{
  "d_model": 512,
  "n_head": 4,
  "d_mlp": 2048,
  "vocab_size": 32768,
  "activation": "tanh_gelu",
  "attn_scale": 0.0884,
  "bias": "all",
  "init_std_o": 0.0,
  "init_std_down": 0.0,
  "decay_fraction": 0.615,
  "decay_shape": "cos",
  "doc_mask": false
}
Each number is 128 + 24 x the weight over the matrix's rms, rounded and kept within 0 to 255. Layers, rows and columns count from 0.

# layer 7 attention query, 512x512, rms 0.0738, rows 383-407, columns 0-127
[[121 118 114 116 147 119 134 127 167 115  82 109 139 130 130 148 116 116 145 128 174 132 151 139 126 129 165 120  93 123 150 139 107 150 146 109 107 141 160 125 130 157 121 137 131 125 106 150 139 168 110 119 116 162 147 152 146 125 146 136 126 141 132 102 129 144 131 135 145 128 142 146 130  98 123 167 137 108 152 119 132 157 151 161  99 159 153 108 123 153  87  85 121 124 136 132 113 121 146 125 138 139 135 145 126 145 118  98 150 142 119 118  81 114 120 144 152 156 107 146 108 142 123 167 118 134 128  99]
 [115 166  93 134 115 173 110 131 147 116 133 161 140 109 164 161  97 138 198 102 122 154 155 104 124 161 121 128 144 111  90  79 104 125 110 150 183  92 129 113 133  88 113 116  99 107 161 109 119  81 164 110 105  98 118  98 109 152 155 112 146 159  84 105 141 133 133 127 121 198 129 107 103 163 131 130 156 126 140 131 156 114 118 136 117 104 104 130 161 140 129 118 174  93 122 170 126 141 138 112 141 120 119 124 149 131 118 140 158 116 138 107 113 141 166 147  92 147 114 153  99 137 162 132 165 103 121 130]
 [129  80 140  96 148 164  66 125 149 148 127 108  80 147 164 131 179 117 133 194 113 117 111 100 182 135  60 137 112 111 116  98 126 136 119 142 156 120 102 129 133 129 100 165 123 140 108 129  78 128  90  82 147 112 114 152  89 112 164 117 115 133  80 148 123 105 103 175 157 129 101 138 131 151 130 168  89 104 139 148 143 125 113 119 149 113 147 135 127 130 131 108 161 137 127 113 157 123  75 139 143 125 144 150 116 147 102 166 122 100 124 139  87  95 151  32 137 175 137 127 101 144 148 143 100 158  89 149]
 [137 118 134 142 128 157 187 100 132 136 100 115 165 142  90 101 132 139  83 148 111 103  71  57 150 102 148  82 141 100 115 135 138 128 131 158 133 130 151  89 118 126 178 147 121 133 122 123 128 103 134 138 130 138 104 132 156 109 131 144 133 125 142  86 150 118 145 141  97 134 132  80  75 127 114 136 126 179 144 123  77 125 126 104 141 113 114 176 120 115 137 144 140 150 136 142 136 107 167 110 130 123 141 143 173 154 137 125 136 109 131 119 149 144 133 170 147 115 163 118 153 104 224 111 101 154 109 130]
 [161  96 130 152 142  93 122 128 152 125 126  86  77 128 163 101 174 122 129 159 139 113 140 105 141 138  72 132 134 102 107 114 131 157 139 164  75 132 147 134 110 119  78 119 112 120 142 127 142 136  97  83  81 107 122 140  98 103 138 162 179 117 150 109 139 124 128 128 151 101 124 160  98 170 145 138 121 120 115 135 152 101 128 125  85 113 145 141  97  97 124 125  99 101 166 152 139 122 115 120 132 170 171 113 107 179 116 108 107 118 106 130 132 152 113 147 135 143 137 146 151 116 127  89 140 141 150 147]
 [125 117 121 182 132  99 103 145 139 139 131 140 131 147 124 127 122 124 147 128 168 125  95 141  85  97 138 131 123 117 112 139  95 159 152 164 178 162 168 172  84 120  92 178 105 113 125  67 125  94 167 157  98 191 171  98 126  95 123 133 182 159 140 151 131 108 136 117 136 116 159  66  95 106 109 107 122 117 138 127 143 125 127 180 136 157 150 117 150 116 134 153 191 114 126 162 113 111  91 109 141  94 155  74 143 115 122 159 130 103  98 125 122 150 115 117 135 182 153 136  74 156 141 127 112 198 163 105]
 [123 147 184 125 120 103 126 133 139 108 141 150 160  95 138 137 138 121 175 134 166  98 111 146  95 142 123 144 110 155 154 147 184 136 175 142 133 121 147 123 168 147 161 153 100 116 160 115 156 125 128 160 102 108 135 129 132 144 134 131 172 169  88 125 146 118 136  79 113 107 109 118 120 129 163 112 125 104  96 162 125 122  96  98 142 120  98 136 145 168 167  81  84 148 162 151 136 145 133 125 176 164 148 107 105 139 143 128 166 142  73 106 129 168 111 134 102  76 154 127 122  83 105 132  95 123 130 142]
 [106 146 120 119 166 151 113 150 112 145  75  52 146 146 132 131  90 184 151 102  91 128 123 150 156 108 135 143 153 178  95 107  83 162 134 182 117 152  95  74 126 130 131 113 150 166 143 144 115 146 132 111  93 135 147 140 141 134 138 144 130  90 122 119 105 115 119 101 135 166 113  93  92 165 147 146 112 122 138 107 140 143 103 111 166 126 120 133 115 168 148 176 114  82 122  88 123 110 112 104  95  96 145 152 113 111 122 112 137 164  88 146 124 137 136 123 108 183 161  77 104 167 127 116 136  89 164 142]
 [105 118 115 157 102 143 135  74  93 132 166 129 140 117 136 127 163 127 132 178 133 120  71 128 123 134 129 155 165 100 142 111 120 133  87 123 134 131 135 104 167 103 193 101 129 114 171 126 145 101 161 180 126 132 144 153 100 122 135 110 132  79 137 117 165 145 135 107 140  58 160 154 161 161 140 140 139 122 130 146 157 161 150 113 115 126 130 153 140 109 107 113 130 120 134 102 121 135 171 130  98 134 139 143 159 175 125 131 134 165 126 102 156 124 163 113  77 157 156 107 141 118 132 105 139  94 115 127]
 [114 141 131 158 123 126 150 133 110 127 137  93 135 134 135 152 147 112 156 177  85 129 162 133 154 133 135 134 116 134 112 164 140 165  65 134 142 145 148 139 136 159 149 157 120 136  98 175 178 113 125 115 135 146 167 135 121 126 102 117  89 136 171 125 105 157  81 120 120 134 167 177 117 166 122 103 165 124 133 146 115 106  99 118  73 140 119 116 148 136 123 143 188 153  92 144 110 141 142 149 132 160 108 133 114 105 113 121 118 143 108  99 111 160  85 121 143 128 168 147 146 144 141 135 168 124 149 109]
 [118 146 143 138 141 108 190 137 136 119 110  79  97 129 103 143 158 130  68  99 119 124 126 147 163 132 117 156 149 137 138 138 115 152 107  98 129 113 170 134 184 140 100 122 177 141 116 139 135 123 112 100 168 158  97 129 123 183 128 128 164 119 121 130 175 138 110 153  96 116 102 111 110 118 130 108 141  94 120 128 143 137 131  99 130 188 148 174 190  82 146 137 100 101 122  87 146 117 132 123 160  64 131 106 120 124 132 109 142 114 158 106  81 175 154 130 141 132 107 129 137 111 121 110  87 140 160 149]
 [133 118 120 107  86 133 116 144  88 104 125 108 118 123 145  91 179 138 119 116 114 117 111 127 122 149  99 132 154 110  92 102 148 143  80 103 118 133 101 104 134  72  96 149 118 137  94 116 115 140 123 140 122 116 149  89 113  91  87 110 114 140 118 140 101 110 115 109 118 146 126 145 109 164 149 158 106 134 135 104  73 146 142 141 116 174 116 108 188 153 153 138 169 176 125 134 156 131 143 130  93  80 163  78 151 103 125 114 137 113 136 110 134 150 117 122 123 159 124 104 179 152 113 113 185 156 128 145]
 [131  83 160  98 130  97  80 122 128 168 134 102 121 132 133 134 127 134 109 152 109 117 123 140 120 105 104 105 122 145 162 133 104 149 116 104 167 155 151 160 122 157 148 132 144 126 150 157 137  88 110 102 158  81 124 133 143 142 162  68  69 151 136 135  84 141 101 190 128 112 124 158 136 157 128 142 177 114 167 131 149 135 124 142 143 181 113 130 104 139 171 146 153 141 148 144 116 131 131 142 132  96  94 159  70 133 140 110 122 135 145 125 109  96 151 125 106 139 117 130 119 129 145 155 141 126 133 124]
 [161 147 135 190 128 143 144 124 142 108 129 124 122 129 115 121 112 144 139 157 155 140 140 129 130 154 141 132 132 141 124 129 144  95 177 112 144 145 126 102 103 134 107 176 101 132 108 167 122 140 140 104 140 113 116 104 170 101 162 141 107 128 154 162 154 167 106 157 164 108 113  79  96 185 145  65 136 123 112 136 118 150 134 115 132 123  99 136 173 147 158 100 104 126 130 134 141 155 147 107 127 147  93 142  97 145 166  81 108  98  84 107  98 146 137 132 110 118 132 133 129  85 133  89 114 125 148  92]
 [152 171 124 113 151 133 123 152 170 125 166 132 135 152 159 132  79 135  94 105 161 137 109 131 116 165 134 170 100  84 155 136  85 121 146  95 129 120  99  88 120 121  72 149  88 162 107 111 123 110 156 101 146 140  92 134 127 177 135  89 106 125 113 115  73 131 122 154  85 146 134 118 149 115 153  61  75 116 154 125 155 174 152 143 125  99 193 114 155 114 142 131 186 116 135 145 133 122 123 134 136 131 138 125 114 123 110 156 152  96 116 128 130 142 148 136 108 150 109 113  75 132 153 135 115 174 177 111]
 [149 150  89 107 137  84 127  91 151 102 134 125 150 120  91 125 168 156 108 136  91 148 103 125  89 137 109 124  82 168 140 122  96 106 124 112 159 140 125 110 115 143 135 106 125 135  74  91 106 165 116 114 170  86 156  96 145 100 104 161 149  66 136 154 126 128 129  91 167 117 123 144  77 174 168 109 167  85  76 144 126 130 137 118 117  97 137 132 162 133 117 135 146 130 177 111 150 144 131 138 117 159  73 137 133 136 104 125 124 115 129 188 108 122 140 138 150 127 159 119 164 106 139  93 129 136 170 169]
 [150 145 167 194  95  78 109  89 138 121  86 104 120 143 142 134  92 115 156 138 136 129 144 110 153 153 123 119 154 108 123 127 161 126 167  53 120 106 123 178 162  89 100 121 153  86 174 103 146 114  96 128 148 170 131 122 103 150 129 109 163 132 123 207 137 148  89 107 139 102 134 121 114 125  70 116  93 115 127 132 133  93 142 157 160 107 142 137 146 135 112 137 141 133 108 146 131 105 103  61 134 135 158 161 121 130 116 118 138 152 111 147 126 120 173  96 161  92 121 138 122 165 119 103 153 145 145 127]
 [136 136 126 117 150 105 128 109 118 178 130 110 124 114 150 138 137 141 127 103 156 119 150 159 139 136 124 148  99 142 114 117 151  91 119 169 145 155 133 147 171 168  49 130 115  99 105 154 157 113 130 180 128 130 141 131 167 108 156 164 125 107 124 161 132 134 121  99 114 104 115 118 125 140  81 127 127 141 133 103 133 155 115 119 121 150 105 138  90 132 138  76 110  63 120 167 125 133 123 169 118 130 116 119  94 173 108  85 136 109 121 160 110 158 143 140 137 123 141 105 120  97 108 121 114 108 153 118]
 [130 183 182 125 105 133 114 112 145 122 124 119 118 135 119 166  90 113 125 107  91 147 123 132 151 123 127 115 125 155 126 121 138 146 115 118 163 141  49 128 129 132 105  83 152  99 160 178  94 104 123 123 113  89 133 100 129 162 137 145  96 113 131 179  79  79 110 135  78 123 125 126 134 153 178 170 190 130 101 158 163 147 148 175 130  97 190 119 117 119 107 132 141 106 154 138 121 127  84 158 150 128  99 126 119 187 106 153 151 132 180 152 144 127 125 134 108  97  65 135 115 106 114 117 125 168 187 143]
 [126 143 142 132 113 131  86 139 138 109 169 132 125 115 110  84 134 148  88 153 119 147 103 130 140 153 133 139 131 110 106  84 132 104 107 151  91 119 129 148 142 124 104  85 152 116 174 148 130 140 119 140 142 120 128  91 110 132  81 105  95 126 157 143  83  95 168  84 113 185 137 164 110 122 135 104  92 118  93  96 114  93 112 146 137 125 143 136 124 135 147  96 131 155 121 110 131 138 123 118 110 162 141 167 101 103 134  74 155 142 117 169 113 103 150 115 113 122 150 168 123 128 129 146  95 125 118 111]
 [116 100  88 129 117 124 153 139 126 118 125 168  82 135 100  88 101  98 145 131 102  80 119 105 147  89 110 115 148 103 139 104  90 120 128  93 113  99 131 129 146 112  91 142 139 118 145 145 129 143 137 121 179  97 130 135 155 138  96 102 105 133 113 121 151 144 130 141 126 122 106 161 160 115 103 113 129 115 116 119 116 136 125 123 131 130 131 132 160 133 117 127 169 139 172 116 171 115 160 118 152  90 162 168 144 126 148 110 100 141 133 120 110 152 173 138  98 126 141 107 127 102 133 130 136  73 107  94]
 [ 83 155 117  85  86 116 119 109 143 145 174  73 147 105 129 141 121 130 148 118 138 141 146 153 111 110 141  99  86 117 140 127 166 120 172 141 136 137 127 147 130 133 132 100 138 114 109 132  88 133  97 105 111 139 140 136  98  94 164 148 113 116 147  82 126 131 135  97 142 117 159 132 152 142 128 115 108 117 151 135 150  94 131 217 151 134 151  92  87 184 127 150 129 129 126 152 131 111  71 117 129 149 118  64 103 178 132 114 147 179 143 139 144 141 130 135 104 113 125 136 104 130  70 113 138 128 171 148]
 [180  74 121 121 117 171 141  63 121 141 101 146 113 101 108 138 111 165 106 119 111 115 136  99 105 132  89 152 158 141 148 131 131 129 119 124 120 141 149 148  92 120 127 168 156 116 132 150 133 176 151 107 119 133 153 120 124 167 139 127  80 147 143 172 133 123  92 118 122 107  81  96 143 142 110 125 122 141 135 131 177 134 170 106 167 121 151 100 158 119 134 113 125 151  92 127 141 128 139 135 143 133 101 115 131 103 135 166  95 166 115 149 127 139 162  97 163 100 142 129 148 138 173 107 126 182 150 121]
 [129 143 131 152 111 123 141 119 159 115  89 178  90 164 124 132  95 117 174 133 136 106 137 124 176 174 136 132 144 142 128 110 152 104 107  95 115  72 107 136  79 132 121 171 162 147 103 150 143 177 130 110 113 127 137 164  98 147  71 134 105 109 129 112 171 127 106 118 132 185 102  92 121  96 103 129 157 102 104 115 127 140 153 155 129 157 151 138 147  87 153 152 143 125 109 129 120 117 147 149 137 105 109 148 116 118 172 145 130 186 112 106 135 151 145 160 119 158 103  84 117 113  95 166 155 140 110 145]
 [149 108 147 125 164 119 141 116 138 146 101 142 155  95 126 121 112 179 162  98 162 165 124 154 153 181 128 129 126 154 119 126 108 124 149 105 131 105 176 129  98 106 125 140  72 187 144  80 140 165 168 141  58 108 117 119 118 117 108  90 120 130 162 130 128 111 195 119  65 153 141 127 130 150 139 136 125 138 116 131 116 124 143 157 114 103 145 150 104 129 124  95 123  84 116 130 124  95 121 102 147 154 107 129 116 157  93 110 163 124 157 138 122 163 141 141  88  81 123 196 180  97 109 150 113 135 158 129]]